Weights of a small GPT-style language model, trained from scratch on English Wikipedia.
Size: width 256, 2 heads of 128, MLP 2048 GELU, vocabulary 2048, 11.1M parameters.
Architecture: LayerNorm before each block, learned positions, capped logits.
Training: a variant of Adam for these matrices, 7474 steps.
Each number is 128 + 32 x the weight over its row's rms, rounded and kept within 0 to 255. Layers, rows and columns count from 0. Numbers have three digits each. The size before them is the row's rms in percent of the matrix's.

# layer 4 attention query, 256x256, rms 0.0362, rows 37-91, columns 0-127
104:119125223132129065147143107133118122130142116121119116129131106138180118138110086197123105105106094122111181136101137157108138137160120183130135083130172191170175134092135151161196117105094134178099131137121173022094127108086082143095130143179075061145116101118121126135192159135122086101133089159149132135150078116110127171141161171155133121166105094095132194089112149116047155153112
113:134125111138156143120112119194126168110129156094101137152154130137067161149153128127054200125181124175108120162071094097103180118143057113104149121111135116107091088163153082084117113112130136115123114091150165157114107079179052094160145102162149145116153148131094140173188131119096136114079159119152090133101182156123148062179091064072077101141147130141143088103119110093169138123170
106:112140067127140126181081181089180153171175065085095177080092119168133118039070085131127122098121162128138140148162073165156074109126184075173162143107139144161110126159117156112151128160123150097178158097134126147149164116135128178162148076062108112083156189135094107092104084113107045135126125136129049126149135137173145085134118157087115124103128088093161115145131149198107131128124
100:104178091166092139149095137133121142049178110102086123094076095123135122142149149122151155109090193155147170088104066130125146070154133097135107125164195103144105120138124112138177188133102146153094144133157125159107119151133088080137171154132104121121146110253136123142122104085176112125087049128180152120165148098101140194081104055062137123123199106141133135090145179056176130127082
113:173152097114129188158135136120157119117107140169126128101083146123143120187123116115125152151184132109049162151075161107118111115040136141138134143120140159155083131081119059144118124149112151147149072114106140143175126158071083106128108115134159137159108077160146096129122139137134149109083131121104164122201152125112140197171136096121139111129151172130093121136116122107176083168091
102:089102100106162130114168147145099165121080141116129136186140108148136191117093149124081094086184135152218061150141158029138095154198088156103073095084106110065172137161105140109117136141150122119139151108153112153177123136079107174101101082142140174176105096088135131203153130120077091145173120131134145153118192162082127085115113135151107162124057169167122165059113129065128150093122
109:119082100191130195110149103161107213107149139120075090144111146147136188123141109119044145127118164136112093115179128107131149151153097138136154163113115114116134098179103110102137139162114100155102158170106218121123137100192122188170179174143126136133128137167104155166139087132128087116120138164172103166132162097162167085164102159080098126156113150179195145106141102154165144184112
109:133065124150106173136132114187142198143195157120101056168107159068052148024119109107096145166101086173175110086113140078122140120150083152133084118061060121105138123139136136125119094101146150144147089134145133136085115087164110174110201131151161085149161175110064116111131136151088117101137138106120046139147112100163138145137123113106098113144140128082117088139085132161087088173151
109:111113142156183119089140113122180118177137106124124137127120100172073097146131117100123066126132167186062117072109166164159150128155136185111114223149139129149171109092114132163110129064105125141118096110140112043091133136092163095126131108110077129162167079134130193121129136144116117117175104128112139125117152148072086158142127121156152095143136150177105169050185126101152126155123
121:134136106097145149097154119213148166119108175109089110155157130113135131180143178123156107100163136120174109155115121084157140155106135125088119103181087056133137145135091124125106116151125125038064085111129093174138117193126087115150097155181127126079189048134137075138126115144177196083146143104155145100145152102102134135151112085130084102172101137104072112068156067089126152143101
119:135107139144152146195112166122096106187122087133137110095114141117193157144152085129060074130105072098144180103154117144130154135112053140123151137111211118124123160097102055124165108138156110207117157124119161144163086133166131130098095169112117198121100090102102114123153116143137093126115122117146195102079165171121134127108119131135111159095162112103120100180101104114127093143124
100:096096165092153091154126128075155094158115132157201116087175100115126104144052127145126166143181123132113141106118154138134099118091158158160144184100145197116126088120126130170134103098174122170219137149148123145135152187130149136142113141090086139207094122120091177159134153153120141144148152119131122122154046135088113130180143114126195115154055162151143182103128155183105092091159
123:083120061124116081178094129094120066137146106075153181120162152147178107103129065109187079149105187069114161077141150140145113164151219118131128175154137152121109130118093159108120124100150161111148150139167098119181106157083116142095168122166051106146108109100116117140103068117094152165125146154095109032165145110098117144097144185171204124128098131114040130128113087109105153133130
109:166160127076148092135156147095102102107115113145146115058128118156134146138135165158121181040138098101197144104173131083101123093172133104085155080102125096115143122121147160079139137068176133111045144090163143128047121080133100127196129112173116176148148166108163145128105118136154130102138173116078189163109149062116150132101102094142115111172112155137118110139158158100132204065087
118:130143127173133124155118129092147086127164119067160110138082115152120144098113140146177125152045123093131139068167142181120143116124184093096116103134170148056133121099116150104153172093165191129150206127131117094140094067071095125151140111228119165145105096112104150083098162134141086110092101118112176136115127141110198134108112104155227160123166102126122116066104143139135175129110
113:162116179098104132136046155186185117086160124141127129121135091061144072151177110183132123151153135160097143168117150152091129140129160127147101195173109127180127129090103138157099116090122139105116085128121128126101192181116114095154135080141138159090199086133105126136166121127170142113099098152072155117147118167064124135143113140097111120115136128123063176086110108116126094102115
121:133169141120111086105064136074133116168068151150115085133134126073104134169135115104170208093178135120140093164132136142110114139072116090136146113104121127146138138150069132098110117104075157130138148087142115170092197142161160146158181093098089143159152153172113131134113109147163094169137133141086111167159072149187049079124128145097118144073119128128198110140116147201194127155161
106:097134095123084101136111092148107136129152136143124153118134157170119079111120146164118116141204160126162148127161099110119126091166140148146037126224194111103112100116163113160135106103158095174138098152099116182182152083112067171159076159144183112136178160114130114129061131092118188120172136181153145188162117126116117100130123178132161147119095138154122216099153103137121117111095
117:147112133149158139128108128133146099141077154207135177088067091092105150193096119091088192131180105136166110116167136151116086089132075117148140132156152119119073139098103073138140091140108122158162102053159134188132125108114160152149102161082165138132173137203093163114161177178122116141138134149069141155098083137118126172174157146122141128092102172126141150128087167115141077148137
123:044112108090125107106131117104128139187129102047086121124131100136138118137076144141139114150122161140106053078154157149188133124113142081139163168096107103086139106169202180129120164144108088110085146156159097165140136142138143074110102174121098076079141144130159110082109109141087114173115079096094091109126129109127106138080181104163168095148136070138125148188154156171052134161122
116:174109127182112161102089184145195125170124143089209128144133102167137092121177073090172172108161110117142081124134195140051135112128182130137142161174104157202141109156092125109132162073113156103157173114139124116117100142133145147101090073125092163130143158146160120173133141124150119063090132130108150080184103130147119107102126129132143131107119091109141129153112113149077129100088
112:125117118121095130135065112107115156139124128096119113109109097133204105122155067162105180141145109138108159116137092157133131064116119125190094136046168198162076144087139097126149151111081091130161137098099147061113154083104121093149156179091162106170100125162135158123152149102110110080104134137209117126120165146109135155167107140071141123111143086099153145170131157123093110149066
109:132144104173142157124130172160165104103147149108178140132178107172130125115171176130098057116136108145071027124127137117140146183103105077106155128161080042127129107143126110149127124119052121150126119154105123181151165153134121095120123119087177094105149132149143149145086113118114088099119102136122128119181134179115133148098160160074078134068139109174155124133135121145245097133131
118:151136144122107172094131151170158133144142128164132116180116094154102089120147098129148136178177099140145114164066119148106164085093149130141079138183137099167155112130111113179138097138145161127184094111114149194034096158128124131181099167114152140098114151152121167121181173153181145148087100107099103181173086115147101139171151144131038108121156127104205157197076122150125093107126
129:135124153087118166110147116103117081116091154155177165167141119100091093118126130089179139184160119136122148041175133117111123116111173092117145121167120095146182134087131147159144135051181144173145125139179077160096092117143132096156144148164121148137123096102149111144109138137124149127155154131063132088157069154093120153095098118156176128083107117087107112167120120107119066118194
125:109191121093147138171147138133115105097106110123081124116127097172140124163121159194134138147112141101070135124171106124109131107117137144118159074062194078115131106051190163105149139171147080095141131113148141102136111148174110083202134119211122117147098137116127124143138154137110113176133118123117119102128117038152094135124122132181094119196083170144082172159122159119129112121097
126:149159125124101134159144189157175136114153155118107148124116096138137111128174110105143136107120091148139090130158152150084128080111148115117114110202143078146151159096115131087150105105110162114142158085222084116062104100136131125219148090189073093144161137119131115134124131143129112103194122142070154107157096127078089095053136138188134122133110117138126186137134164091149143191085
121:107108143118108141102191099123123131162125126121038119145134135112104113094134131157134091142120146161108086096125105102175146089145110135104124149107111101066157128152181188108088041102149130135133161101079129148144136171102142089099112088120142123170159146117162132101076152187106164178178101129147138168058201099183134159103151080149146118198087104134131122165155149072144132121127
119:153068146095121138133129119083125144195145115140117085177101110098036133131141086132087100175122136198172178098052124124104151081160108131148160171125148112135147133128119112123082107081179191083113135144145127125085090116101129124064140121176082121157116101143066150132156077156115062199108162123131062130108136173189115119137091110113124150139156091117133137062086149120099086104182
115:129103124155084127129109099117157136076119126159151144143117114132179041110141081125101137210172075146141128071167137164119099093109126100148080148151119110220109152126086128150163103090166141144164124108124119200128083149092125087150102167077123157132150149152108132102156104143104168100099172149100182156123129179119151184133132127134108148117203075137116123139081073127072161136104
118:144063084159117167125163113094125139162167138097149125114087110129101122087195153109131098139110137111107117126123159092157146115088127078091147123123103126136161107176108152078072109073109134137153170147129116132181101091124130144134130080089164151153112117123151134149077138152078073196115059088138122143100124169182152133111130119184133134127146140150174119164123095177114142160139
115:132166149150123152099177105110088101126145065134117183086135114170134092131112121154178101171113119124056155042171108176123107107117144090175148132132123084174097165066115099106161154187164147122125134101137115204164103087157117095167123123124125115098122162095125059089118105067057165118130136170123084126148130093116124125097103164171115111125128076126109155205134155161131140138169
116:137155110125103163123123125148089189142112163120116124124094095133109138105143090169113135104157150160171173136070099116164138082190116098167117155136113122065131144163148101136154118126125133058097049157049101123167213107118100092124147134155171120169140063140113154173142051118116148142106147193150095159115154151156107163129118152106129144153112162056096149076160145092168108132142
131:172121185123091123123111085106090131081144159139181103152126116118182126138211119134104151126139090127167175134159144137126147129110155096100150100127144147155161141099127142120147142069144082124107136119141087116107107128140187146161111159145121165139069114110115131149080106109154118137126152105096124082129155215100088148103048106141107139085144118139120129144135136087153123136148
109:068210123158128136089128091106100124131120112069126054152203105109085142139178112099156138117095170114126130091155121100146076129078144136112099091117137115156137114113111104101116143092100096131121157150116119148124135109171167133158178093135132119180117153110142126109102117125068173085131094153182133078087109144118135109234165141125126103135120030116093171173167131147144131150086
112:147102122135130123101093171069103144152083149172158103152144091110102152145082169101140217145160148105129138192161159090158089170124126071102106117114079148111136142185117112136107124101091090127120199137124111162195093113131158160130127118092138124114116165139125107179132119101093118079125159108153119129136128158123197154126130112102140140073133109150088018084138104137133155135119
106:160166169105125155100141160196119136096114188137151081162155168098156155163150147083104133157099106119087104022135124133082109090115142090128163145107077115132108177091061081102082150130128164055117077097127081132104157163148113102159160105172106143138161121111133134107167125112082169095069104143140170070169134133083117115103157095159126129127145174105133139128161153101190161172081
133:088122120097115098091133113051087104153113078162094166120108110142110098129107119071112075082104165095076092142137150092138122127099142050128126111070059151132173145146175159096089132150103117165117109114153135112147107139135150087161089133077101150124139148093131119127091133126099138193125154151085142108106126089104145147134110146123118108156124148186129160184160142098139137071126
119:102147125157151073162119130097134142130079084113185134064113100104125150100138074184174157065110128125100152200143165164109141132142173143132109104087131168110163139143126104153157123105095111164152160135196124057143107094114154082135129112042074163160047141154119120131125142157115122108153220174160096105110064076155085128134103135096132155128166123162110122167155197145121118114173
119:109135149144169105125094084111177102147064138107080150142109102171121094123185159100146148133202115133076108088150113152120135144097113117096088141121068118141074093109108115126109142146188101108151118077107135137122099213129177098138094184055157193125118144182196138109151118126129183066149110127135114144137125078151148179158183109160088159138154130165149135136148124168153157133165
111:108099093109170121130150140146102141172169133082084186121113063140087139152136104123043132102125154185125153232111158120112129123178140139156177097171174136145096132135149112099171137127095118107062132081184159121129125094131102183119101143119105024121141124144113095152149055146083070128152064125123112115136145146174094089186151113143059148183092119163125120146121161133137119142150
110:128208129122123121125171124097139069190139100128077128186156092143136127182208136108159115137136129063121140136183151142167092121129114097137150140168148109132096127122184127127165087143154078109104117123081117152102189112167188096167162124111065138083132121158134136093083071156149151108157161090098129186132142099119119153170084122145096045136104093182151124181124084147176103146143
116:087140120129139105107098106132104138091044158059153119094132114183117191117148132068136143105113139080151080157114117173137135180167165161158087105104131136110126166134081127093143125145115113113185163161122165071143101110028117145138126100152103139128124127145127142134120161149124165087112124153156136131067170079118127076106137157057149093159067158165087162106115084070111164086155
114:117103128142180149172132148149119158106099113057139148132101124129118159052136112170084044078099146137105123139127124166126133124094046068078161079125096131193132122172119197160145164122137129164179146078195160100123153178108128137128108164078079163140131155102130166094130149139152077141162120129110084131067116087115115184114135124124106163081163112155140123117129120171110141169120
124:139172118166154120120138109091143129166170151133118058134137166072089130089121120137139179093118173091102214123185105111100086119097126143118086104091112193113152118145130116101127138084108123157184136164121090155090146054199168151215193108126098109177088213103126129152121141091139099100164178175192093120144100119192107098122174119122150125085136175089185090104148149166110132114130
115:148165134118136082133172128107123122077134145143122097124138086088067139174175125068082168081135155111097127153103173104061148130157096132123145113129085141132103121078153117108118223091125132123101115120188106088081131090179128164111174108128107101151096137177117127145136057099126078104169093176144092178143081102118123101174148147124082189142140184093124139130109205146142048114177
121:124089109117135111151148118120165165201152108111140092124129162122110149089128103188094125072138116097120105131132138118137168094135136129134169053071146179091207069140177209126109142090192159109150128148167125088076137091156120086121104132155120156191091125078137156144112157151180090161156155081107127123115069096149107130098081103160178151127118082087188134186137180196104134107141
119:108103106150138083094119146062121109184141118086086121165095192141121133113118134103140171141091110141134114190100118111158122184120119117090066133113128147066154129208123138108148111155075158154097112128183156104107106090104135092069140173128096143185115188107167039178130139107157079124143137173150127135085141152206085142055110112131169124178134078154086059112159109121117152147149
127:133150137135102161213147130162158085146221078101162136124122079119141130051093127173138090113116108155148227082068091122090150117104064145138158113136117117124120138136124158094154116065172080138216123144135122140071159189162147088168171101096109108158165194075075162097097140131148101123054077091163129097128161102147130168100150102127154125127149105119112112164069152138074136146123
122:116141019155115153126063114143110102106168126175102102138111198091173103108097165138165171082174102163153168187155117088072153085176115191141057128072142114123125128132100035103119107132160207120103106152109130162161078105109092126106119096193170122111169156147113139160152159089135136118109125095180177133131146120138187095065100144104149210180117153152075129056098125117099149075147
111:121089129181108136171094118084149139193144093152102152123068055198162184186121056161058139141128148135101105055118157123123152099090144089172203102115192134153113113106153118139138115137129105125121122087110106091124125142086137179088120135154123175137109112158135132170133096141132091141127134091066089137195129157136142164102104134163175131176135131155152141136116144118187113134122
117:130117092150169114180158141186203154109117105135127129057118108227120118170125148176128074083148110151161124139101111118132178076150112170089098111119122113120101096122169199126121100095126183128127162130172140092145154124113042091119096120140087149140124064114090214102138123157148101153145087050114151131121167118080139125132116099164091126138123147200141213131123122072127154117102
115:115151126158138133069118049153089152138108122112164145096094119081166075106178124144120124124106116136126092087151120193121110131094110131147115163137097094145132197165078171135137187117127167105180107106113151156166083131142125097064172087171094212076207091147139143137120155151124139142091155145117093097055127126174120139130172114118177106122097142122090133136145058147129117147124
117:123119102127105124106133122120149146165126136113132186109084154130142113080058103130151147079132123150115086096144060144101125132155150139147136137076133105091205126186128151127145099110142111145177165172113124113188060140103101085054135157129135100082109117151134119182141207129183133101132161083160220106054165127158077142069159123097182119127066123182085113145138117107088136075117
124:096132138100127081103146152005084086138111106096115130086093129120117159181111141105114145066097128106114095136127094177155145144136125102096150115085148116104124108089119140111132165101075159126042115104134117146113103123122092099129180124120129087136100086156129114062125136128130020126082139156136113072116128094143094129127203079137138122177117172128081137200125175108169111122134
# layer 4 attention key, 256x256, rms 0.0329, rows 37-90, columns 0-127
108:035109161101134113149118073124073099148119111101126143089108098180147109116151103173101132132110126055101123120114132219139123157142127149137099158140115215121125179130110160123141151157141126115119106123159081139103155124085097123120116110041056120127124126086146134058086185118180118120104125153105162081091111128110147146083135131167169134120131159137132145103118184110085162151097
114:142100111143098144100107129179161205137148144101152132131109128148114155146119105113060137103087126161139104169099105088100147118122102143116163102145182134127139136189140160102108130148110156121120142080143142115082184143146047118135141151180181146135180137114082159095183155062118178099131139080102135145082125171096136141158092142041074086145114127128174127123106081079130164143167
112:142136104154151130150126169058121083220137146113103142090149136152129142074140125129153086082155199119073151168129092111138146153149152096139145138108117154153106105127136106147152144098120138113194161078139132130133129157125205142106124119057157139128152141113116114130110121112127016113161150106186048117103132105158126084085139088114161126107153094180139071126096151221112102099135
091:137127085072118103179102135146108103104133120115083123151138139175147114115167162132145115098104148162133141102118067093160140121122104123128103092151170149088030079091174110107128132124078194143109139135144129143129158098168128088170174133102129094119158099211146123108092102127167144127170115155182095154165166126089177125145119061080112185149167178150153154141139139163097073126114
107:132139097129167124137092102103129088081109109154121116150137127147107128169169198071142163144178082100154147168075123120105071103119152138128144128136127113105070114055162066105086109099087122151117125096061155139139160133145151092155165102162149107092128092136159137146113131152134114101123107147156163184180158134073132153204146071173065152154062121121072101148110101128131121159151
107:117116178110113144099225162146073124086106143096135131146101149083097135143076129063156163138131133119148082164085167111117078135118091147133149097153128141148180128186103142165103096144137132153070167127115128079118093105100127152139074091151192165171158139116038128198194125189168129161138129171115161134092154111169085109168080142141131045142074151159139123104126096126150154135137
100:154098071138136131137118196131124133097119114181062099074100151133149196095098146136109180100158161161130127150064102104128160079120127158155122081120173085090122141093144121121129097144120156102079128145148114144106173152154106135152176146112122167127185107220110131118190110096186149091155121123179111157082114099118168119099139122089123136126116140174107069049100067123105134167177
105:142157092159164165109067171132178177113130135098151156066103119120123148069108080142113166132119086198129121153105070127071074113167079097130118149111149139106129210221095137125163066140169164127155140158136147132105094067112129170172199105091119150136164123068126098099105161103101122196060153043172140135112135144170135096181122143123107129097169132114166082141094162111161164085135
110:120094120054111126090127115127139169112108159118115141118105094158146090134149107114152132145049129166108081090120107152116117147109092171163121161086209130094166141081180138105075139106121156104119130091061122091143154153110092088128150119093053164112116033104155074154103123140171195129138103162102156153122159151110067214121106147123137067097115069163115120097152123142168127184132
116:104164140161146127126146089208146169090115147100090164117100127120138162161145182125143098061126146153114129128137098117095141137178129169100113110222177074120089065199114156092144110107132131091115116084117141130128099129162094114127150151192183087119186130129110145151135106107108201153101105106090142148150142064167105131153096182096106084150076120138093189168127072088199135101060
114:150101069109150133119113130144125096173125122138127105170125130121131166082114161117077159125207101111169127171081106140169182111135155199087117134127102132122114151145120110135142100129111111195124192144133126199172114103177141135110114071142158094104095132068135147131145164137137093070092130076165095089120116127075082112134175148145111148136132057133138093114115132133053104169220
113:093111129157093105148166118078115119125165113169193126154123088131113104174082103138115105159118136103112139144139159155158117154121103120153122127111136153165112138084147117189084134128196123140224126098053177079106114179103127120101123145128057153134078164097036121102121138136133161138134155163114138113122142116124118160134090139134161160087087097133140125120075155129111157122149
133:093073112093153155150114124088121064139103151096163158080167178132104110147098117117178116148130139105105113107150185146167123119138132119112155142139114125114117089122060137192131192115123126147137129125144146141155121145099129143128085110122046129185090102111108100109110092157157148133077174129053139095157127101108106127097112094174228130133117121167086121162180123138169147150100
124:157167204116085094146195131168107154089169105191139096074111114119119131189124135141103147079151111095153161154160175124083147099129090155112168084117121144112108121115160146128117072122111117142078144114156080098079106070166126159179129099110108135162147112090164131171150147128122121153128118120072145176143122096166135072147129114111161127177084132069128215109109132117134108065090
117:175112129081145073184145180182139073117121135123136100116163196167126143122130125122089121146130119130129124080102145071161099090122145130120158082080120165088174130107113107115123146133097161173138147215149109106134054101159107150144077114119090135154091065164177142133117149135105090066134115085123130102194069161102141128172119093149233166136091191126133166112109154115132106120150
111:125133135134142178111026066161098134125142112110164070098074118113183108140170087126154124165041096092113106148137136142149148138138132084129141152152161203189060133069148118104110139081113139120212096054146162169111158111129104107153157118179099117103168124134097141097066099115141135169145093183078110104138143177111129187104084144082132081119105171128103164078157113126180119130108
121:192132088166077168097093101034139140134138159108065066189120081095082143160194109118141103132116168144150146129151135131091146198137150080136151172124051123149146138166096145090092177063114143065125155106177169096096105128121191104139189051099135123117115152181120171161144148167143117121138163158121116121132134118146117093118151110129154148118221123142144149096102143164119105114185
099:099106113164138107181109073178125128092189115095146171074086202139087148085103144133146150174098091089123152130173179139159133115123106122159131105122130106158091156102189084171187102138126097140121110136126143140098137161143107156135090158111150085168197136109104079111107126102153182133159118157123109171097098117166154128160130123115087154146157146072096144126168123157080146122129
106:153152134183133133110096105106110147112112141180061178177165103131124104140154134085148189151170112150189120149131173114144082129143122120125110179081121135121065121110087141148139164130130119163141131099091134166124173118113150169140116095091176115126136095140104111156144158194121073064152147174128089134136147174109113123155176167143114213106184103133147159068098128159069077153205
114:049053111104125077142136109140122129176145178129130237144127155106137090153143108183138094108139134128087065125120113134147152120124130089114081149154160134103132112172114167091160119150122100101136153114129158104149146179073191086091091154077118106085157138166109059063123098141129123172094150075119122108130145095155129175097122123138183094125130088130115109172147203120137156105094
119:152153137135099157136060104088144157142157138114136123153126064116140076138199057084155114149043160092140098107142145117110099135087140106125169128171100165127099117103126162122094133093078171084139105085162136121154067133186194122105058111072088173115143141155098097138150128109128142104123143198119125110113103152187125078153132128206217101082123159162115128097151100213066115145111
109:085102126116138096178086117084088082168183104113133141138172121175143093083170146100110152122099113118125162188099128138139084117118126149136070151084116189148134164110169112114140132128107130133115134129127108111125208152143196084132124177083136131110083163123139086114088121108110113019133124159229107109056104148085146140133121131129131183101136128136157142080153121117099117139181
106:221109130098083140117074118156154178101150176153093119170120132151112154095144182103131109142112157164107103099148149076124158124091184107150157098129123001133137109177153125077105134110120112092119123121137164121133088113108165122088103072157165175090159156158154169168144109153158148119167088144137084104144131127102109147109124113116099103132097098183086173096131087157141109178154
123:138119093157100183151090085149139113141154096135084108095086073119133084116136110142125139154089126117160121135182121145092067118103092108152124136199110115171063099120112157119143102112148149096198079139159136178103125136143093122131096105115155076074149156107093116101147134090169128163133106139193142202164074148157118131117124142135120114116143149086153113147126170198120120063143
132:128124160117114164132105103114152171135135146143182155143142165103144123120157038147118106231117102138151122073183118168120074085123133054123154130169116106134181157110106143128159125105157117094148094085147116150145054103152091112141120179126112137157060118076130056158107129098118135187126194148098155118135101153097151159162058221170125108139123127073114116207173133119158074105129
119:100144154113135072125195107168104076116153099212120118158129117119157095194097171139145142137132140067083152089148101130154081166108102133139165112109186112108094095075149115147112134181124110169176124097150134110112180175143182116179155131136092110141063154088147158066115121161168117143131148123110155109147123084129109166110122133135079087149084183121112164148139166140111148134189
120:128155182077087085131112132154164133117173142138063085076109091102169154088169161094126136155128125100156129077147164124114097057148066126150145137134156086132110134044134094106157096126095147128155132137242115087094131156176133111140123101122082165136114074123145098118131084168172103139205157156070150156163157113149082114132115127166175109138136183152097156119206142158121129113102
121:121076212096139126092174155168137164130138122089130160121134180103095100120044163131111110158112028171120089094149134119106141116134100146198181143117147150143208130129111148129133066134127165187082171132111194164131135110156127098078125127152119123086109128146173116105108108157137162169101106112148140144116168104166091159146112109084109126157084142108116097167147144082145121071111
118:141074125147138175120125136096108165124118160068179101120093119149162118141130060137111179141082122148163097135079139138131121145135077139136126140109179162153136177137094160134086157090121192069120119152088150128092135053091112129098146127134119115139132103111074120090099103100154087125093169093077135148093147176128155160138050141115172110089201134092197067147138147111115098095151
106:124121133134117170201068089133066077111169117129164162134117164109147062113151112114129115174167090088163153146222154090154057089140119132119079162145113153190065178144115141118142135112149090147158154141137117199133159128117154082132115102104176116125151111126110075123130091130085117106130115094132133232118113175152169162158163131165137162147155145132130086162175087155136064150093
107:143107111102133137110136169087204194158148154089130118105129164077063162125130121129088077184120143138149092151104137107100141119106160113139165110138158106151205122140115129090080096109132122102094186111101241092183107101115099147145070158125106184091135150139140094123099077146160128130132138035109112146145140154171139115125124154108127127099112122160140095157126100075130120135115
112:123168127094167084117135134125117072139164149155122190142120125163136128164130145117088112153147156068116149071200116122192126149091125069117112191098125075097117119052165119155171129118162088141126137119134089188126183124129169075122101114107152114148100154119134128059157113128092120101152146136193123123140088104148141114128138139133132154142095156076118103201144151190135079153168
108:108091141172128129179110123134093176113149146092087149104155097176126168116133161115116172110117139140132126151151090113138125134150117148165130115069173119131125157073144130074130128097151121127106079161101159121046170053159154136132116175159141091148152096209142106098138114132150123128122086173140089122080093132106142176125083112089102140135156141115101150133117128089155102119199
135:146115184120098116151139137138141178118163131167130070113122101062180129161187142153108137157099139135206145144152127128128094108112156098137149105148106129188173159127162152111137179068116044139089127148152092118103112084197138121114106140180139171123099145168147070163124063148104113132111161125093147117129046184098142163097105180121120133158172089101128122173164076104145123150122
109:114197085134129141088148114132145136131109171109146106145113103062122121131150151139139123153122146120084115132133097127134108157078177153121127152114112105135126116180127113131138181141146105083128157138102137142115158148186189157153138052124096142163088150095191148111098084085111242085140144146177176079103122045140103094149131114132101096118061101090102099170164125134165136114143
112:141119132141122101120115089067107128149123082177169126182167156058116171189157151095082151127155148121107126138112147105145117168115127091097119119138106137124163125216107110116099141123106079139107127089130170081147099136122144167061110153153163138138155171182090127194141114134074153094116155115120082161137155130165169130165111136106097158139086085144137093136045088108164126121133
111:090201157100100114104088184167187094037119157071105081126124130171103180156124159079132107191112151180140111098178115093101139141129124107111130126132128115133100146096157106119161143100111194106128192147208114166073107094107161097172119123212112136123137154123125177121163060155072169158144118189144148113173122124124085144143122108119132110155125148091129174092160166071179139147111
135:130092103077143133095165107074112146145139071135097097160147097129183130148115125138115105153106135117087119111166208114145136118070122067120122122073115138069208122144172164134066141118116091152110097080103156057150136166113152069129058137115120162163086153103129105153113090208099110099139142112110134142184148143146130159144093140124138131163127127124124155156193198125117166126122
120:110108133130145163137129107066090188156099094206120050189136070124163099131121091146118074064134165144102150150165124168161142168091121150126149138082080127151142156100141142112120138154130112166152091113156165056123158136146191123107103116067070117185098084132159157148109154100134131090174178126130112129143118129079117120109093094099142136118218132151127154163085128174117143127185
115:091109110116098134090152132121164129086126124123029175167130097150102044133145134062131085156132138100104093124204184158102100124071137158115122119170105095145092109119085153097121175147161131135166111071145133192168109168147171159098088172107133154118093147132157159177127132127103162115181110171124109145147120139134145176172148107160117077139147162127134183163181069124201157119133
118:144162095154129156141140084088150174156153133137065181124091146130128108134145108159104182092119178088121104157021123140169143123140109145135158179127157133154105103120162148132152135147129131045076123079102149131097247204128107173114104109101125088148166141161102115099107103119185063118146162164063083160112159069120098117114137109092068083131085139176173073105093150163099135159170
107:120116171137095120161136121109146106162133147131073130134104037099130084120153138117150118102145077083080162126129133114126121110140090136120114128115176117098075093077154168110204149079179121123118175111113107138121157162154104133166161079079135095084108088144147104134116110115067177129121108172125109177141092086126115113132178087140137158119127109128110142146138082186113045134203
111:089108135109162154120117092146089120074066086148151138093171104145109144153147115129152148123141149111115150104138168127160097134133164145125099136111103132081105150102075126141096148108093126131157145215132123100126149159133124160146106079154078127230124134140144196167125159160119140088119082176105109163112121127154090089139165132131167117140093154168081173075181047111063143127183
107:132066070089138162111115148084136165163125132135113102104093142150146105107173125171087093138093102161127115160172143139121097133117174138137137106144071105176163144184157163125152145132168123115151156037167151135130151135111139144138083124125110171090126124133176162174140114125191084152174143054148098163132104111102083156128209136112142077098148114195121128142127118088138149130079
118:138212111167092133098145185058169141163148154109133089147116148095086144087142144108169115119110124204094168113158081170086160174106150124108098082116084187120149214153114107116173158129127101076205151111139127115119121089140120151140159155110096133169106116095146113132109199065113158068139166104132150100099145101135141086136151139117154185104152143115183132154114136148094138075135
109:141146047129100150103124113030158158117115164170119074113101085166129175161160067095084148068080175095093140170105128148135117112100087141107174168110137127097125189086106100129141151147153097100149140094111143072094139119139102143145142159098072124157096116107128150103126089101152124156159172183048158118108180137057164115156092153137108118091165199087210144109147154136136155166166
115:146095092127090106105142140061157156170117126157162117132126151135111115146101082177109116104102125136105087138129165136072152112141154144166115096085106182103225137123125190107139093169141136156151132090156156058101098118144116150127131154075116150138081122051120107077106191128138072155100176053078140137104123122150137139160089165136197111093146140107131141189128192148094162082060
111:105084134072144142105135112120155178124138114072153148197145120054130091091118141140086151138154163167122140130088084126089120170142126163117068117089092162121163151228095154143114159177097126114113104135125198078149161148099106147056084150156151136092155151140166081128115194164124124106082131072091122072132134150073090120107140111105182106130154113168123126133134118119133174127111
114:135148189150150131139116232153175145130133140130161132016140166137120120069095169159128065096167072147157142123149085163120140102117103146137149064129147096193130126143117063126187106100088159135171159139157174143125075099120128116085170131115085132131130159095129102122103117134147120131107136049206112083130115136146101125096230115159131175109122115141144144181120162094110115084096
121:170169104120134112144104134164093102091156110136191158126158159124139114140077193130127163089148146136175140157149101112102178137136088128150144074123165186114097154121085088133075108170101137207107025206131163127138116104186123158093097115197174114164145152127100133126114188126121092109141074156100131178109157116118180083119120144107145188109136148126132123116157092125113132140126
091:095087124120137088165116131071111136148111130137098143108158067143150164107160126135122199133133142134143074147144188112146134102104132130132155169108097127086126108128117162166131136101093161125101062099128126093122138154139187112113147094104104127127121092176127093116140101177173084140136112175118110168151096194145146156141112110176139126164163146137142089083129160149068043158144
125:158099110109127079162165125198126133116149148135131139099089116177084112163123158155098088094129145097136097107116150149108106101140126185145143097114163104161134097136160184103074078156114116203122119106096113091139109149078054102166130119158074172144161063102107162136131125163176122144171090053109142155107139110144061132130114098121130126149116125194150191154146175104155135148136
114:126192132121149154140114116134150139098068148096106108116109103128108069144186102172165110112116109119134139126174115163170135131140137143121095123142109097077083132100077126155117157117130127121176134140146128161153174096159189075162084121124112133090129107173181182170190156106103131098081124140160134124123158175138141144134152088104216157110094132142100141079182078128138075103185
108:149102161109170111145135129153107123161127119163174174124169171107104090120051153121171143154107124133112143124157116091127156128125102148167098097128121139091124082135166129143091114144108109183106123181144137099141108121132163094048126186132120086152099118194119085147154181136104074063098119115129100125137124138208122114098153098136150157114108136127097117119174106121020165119100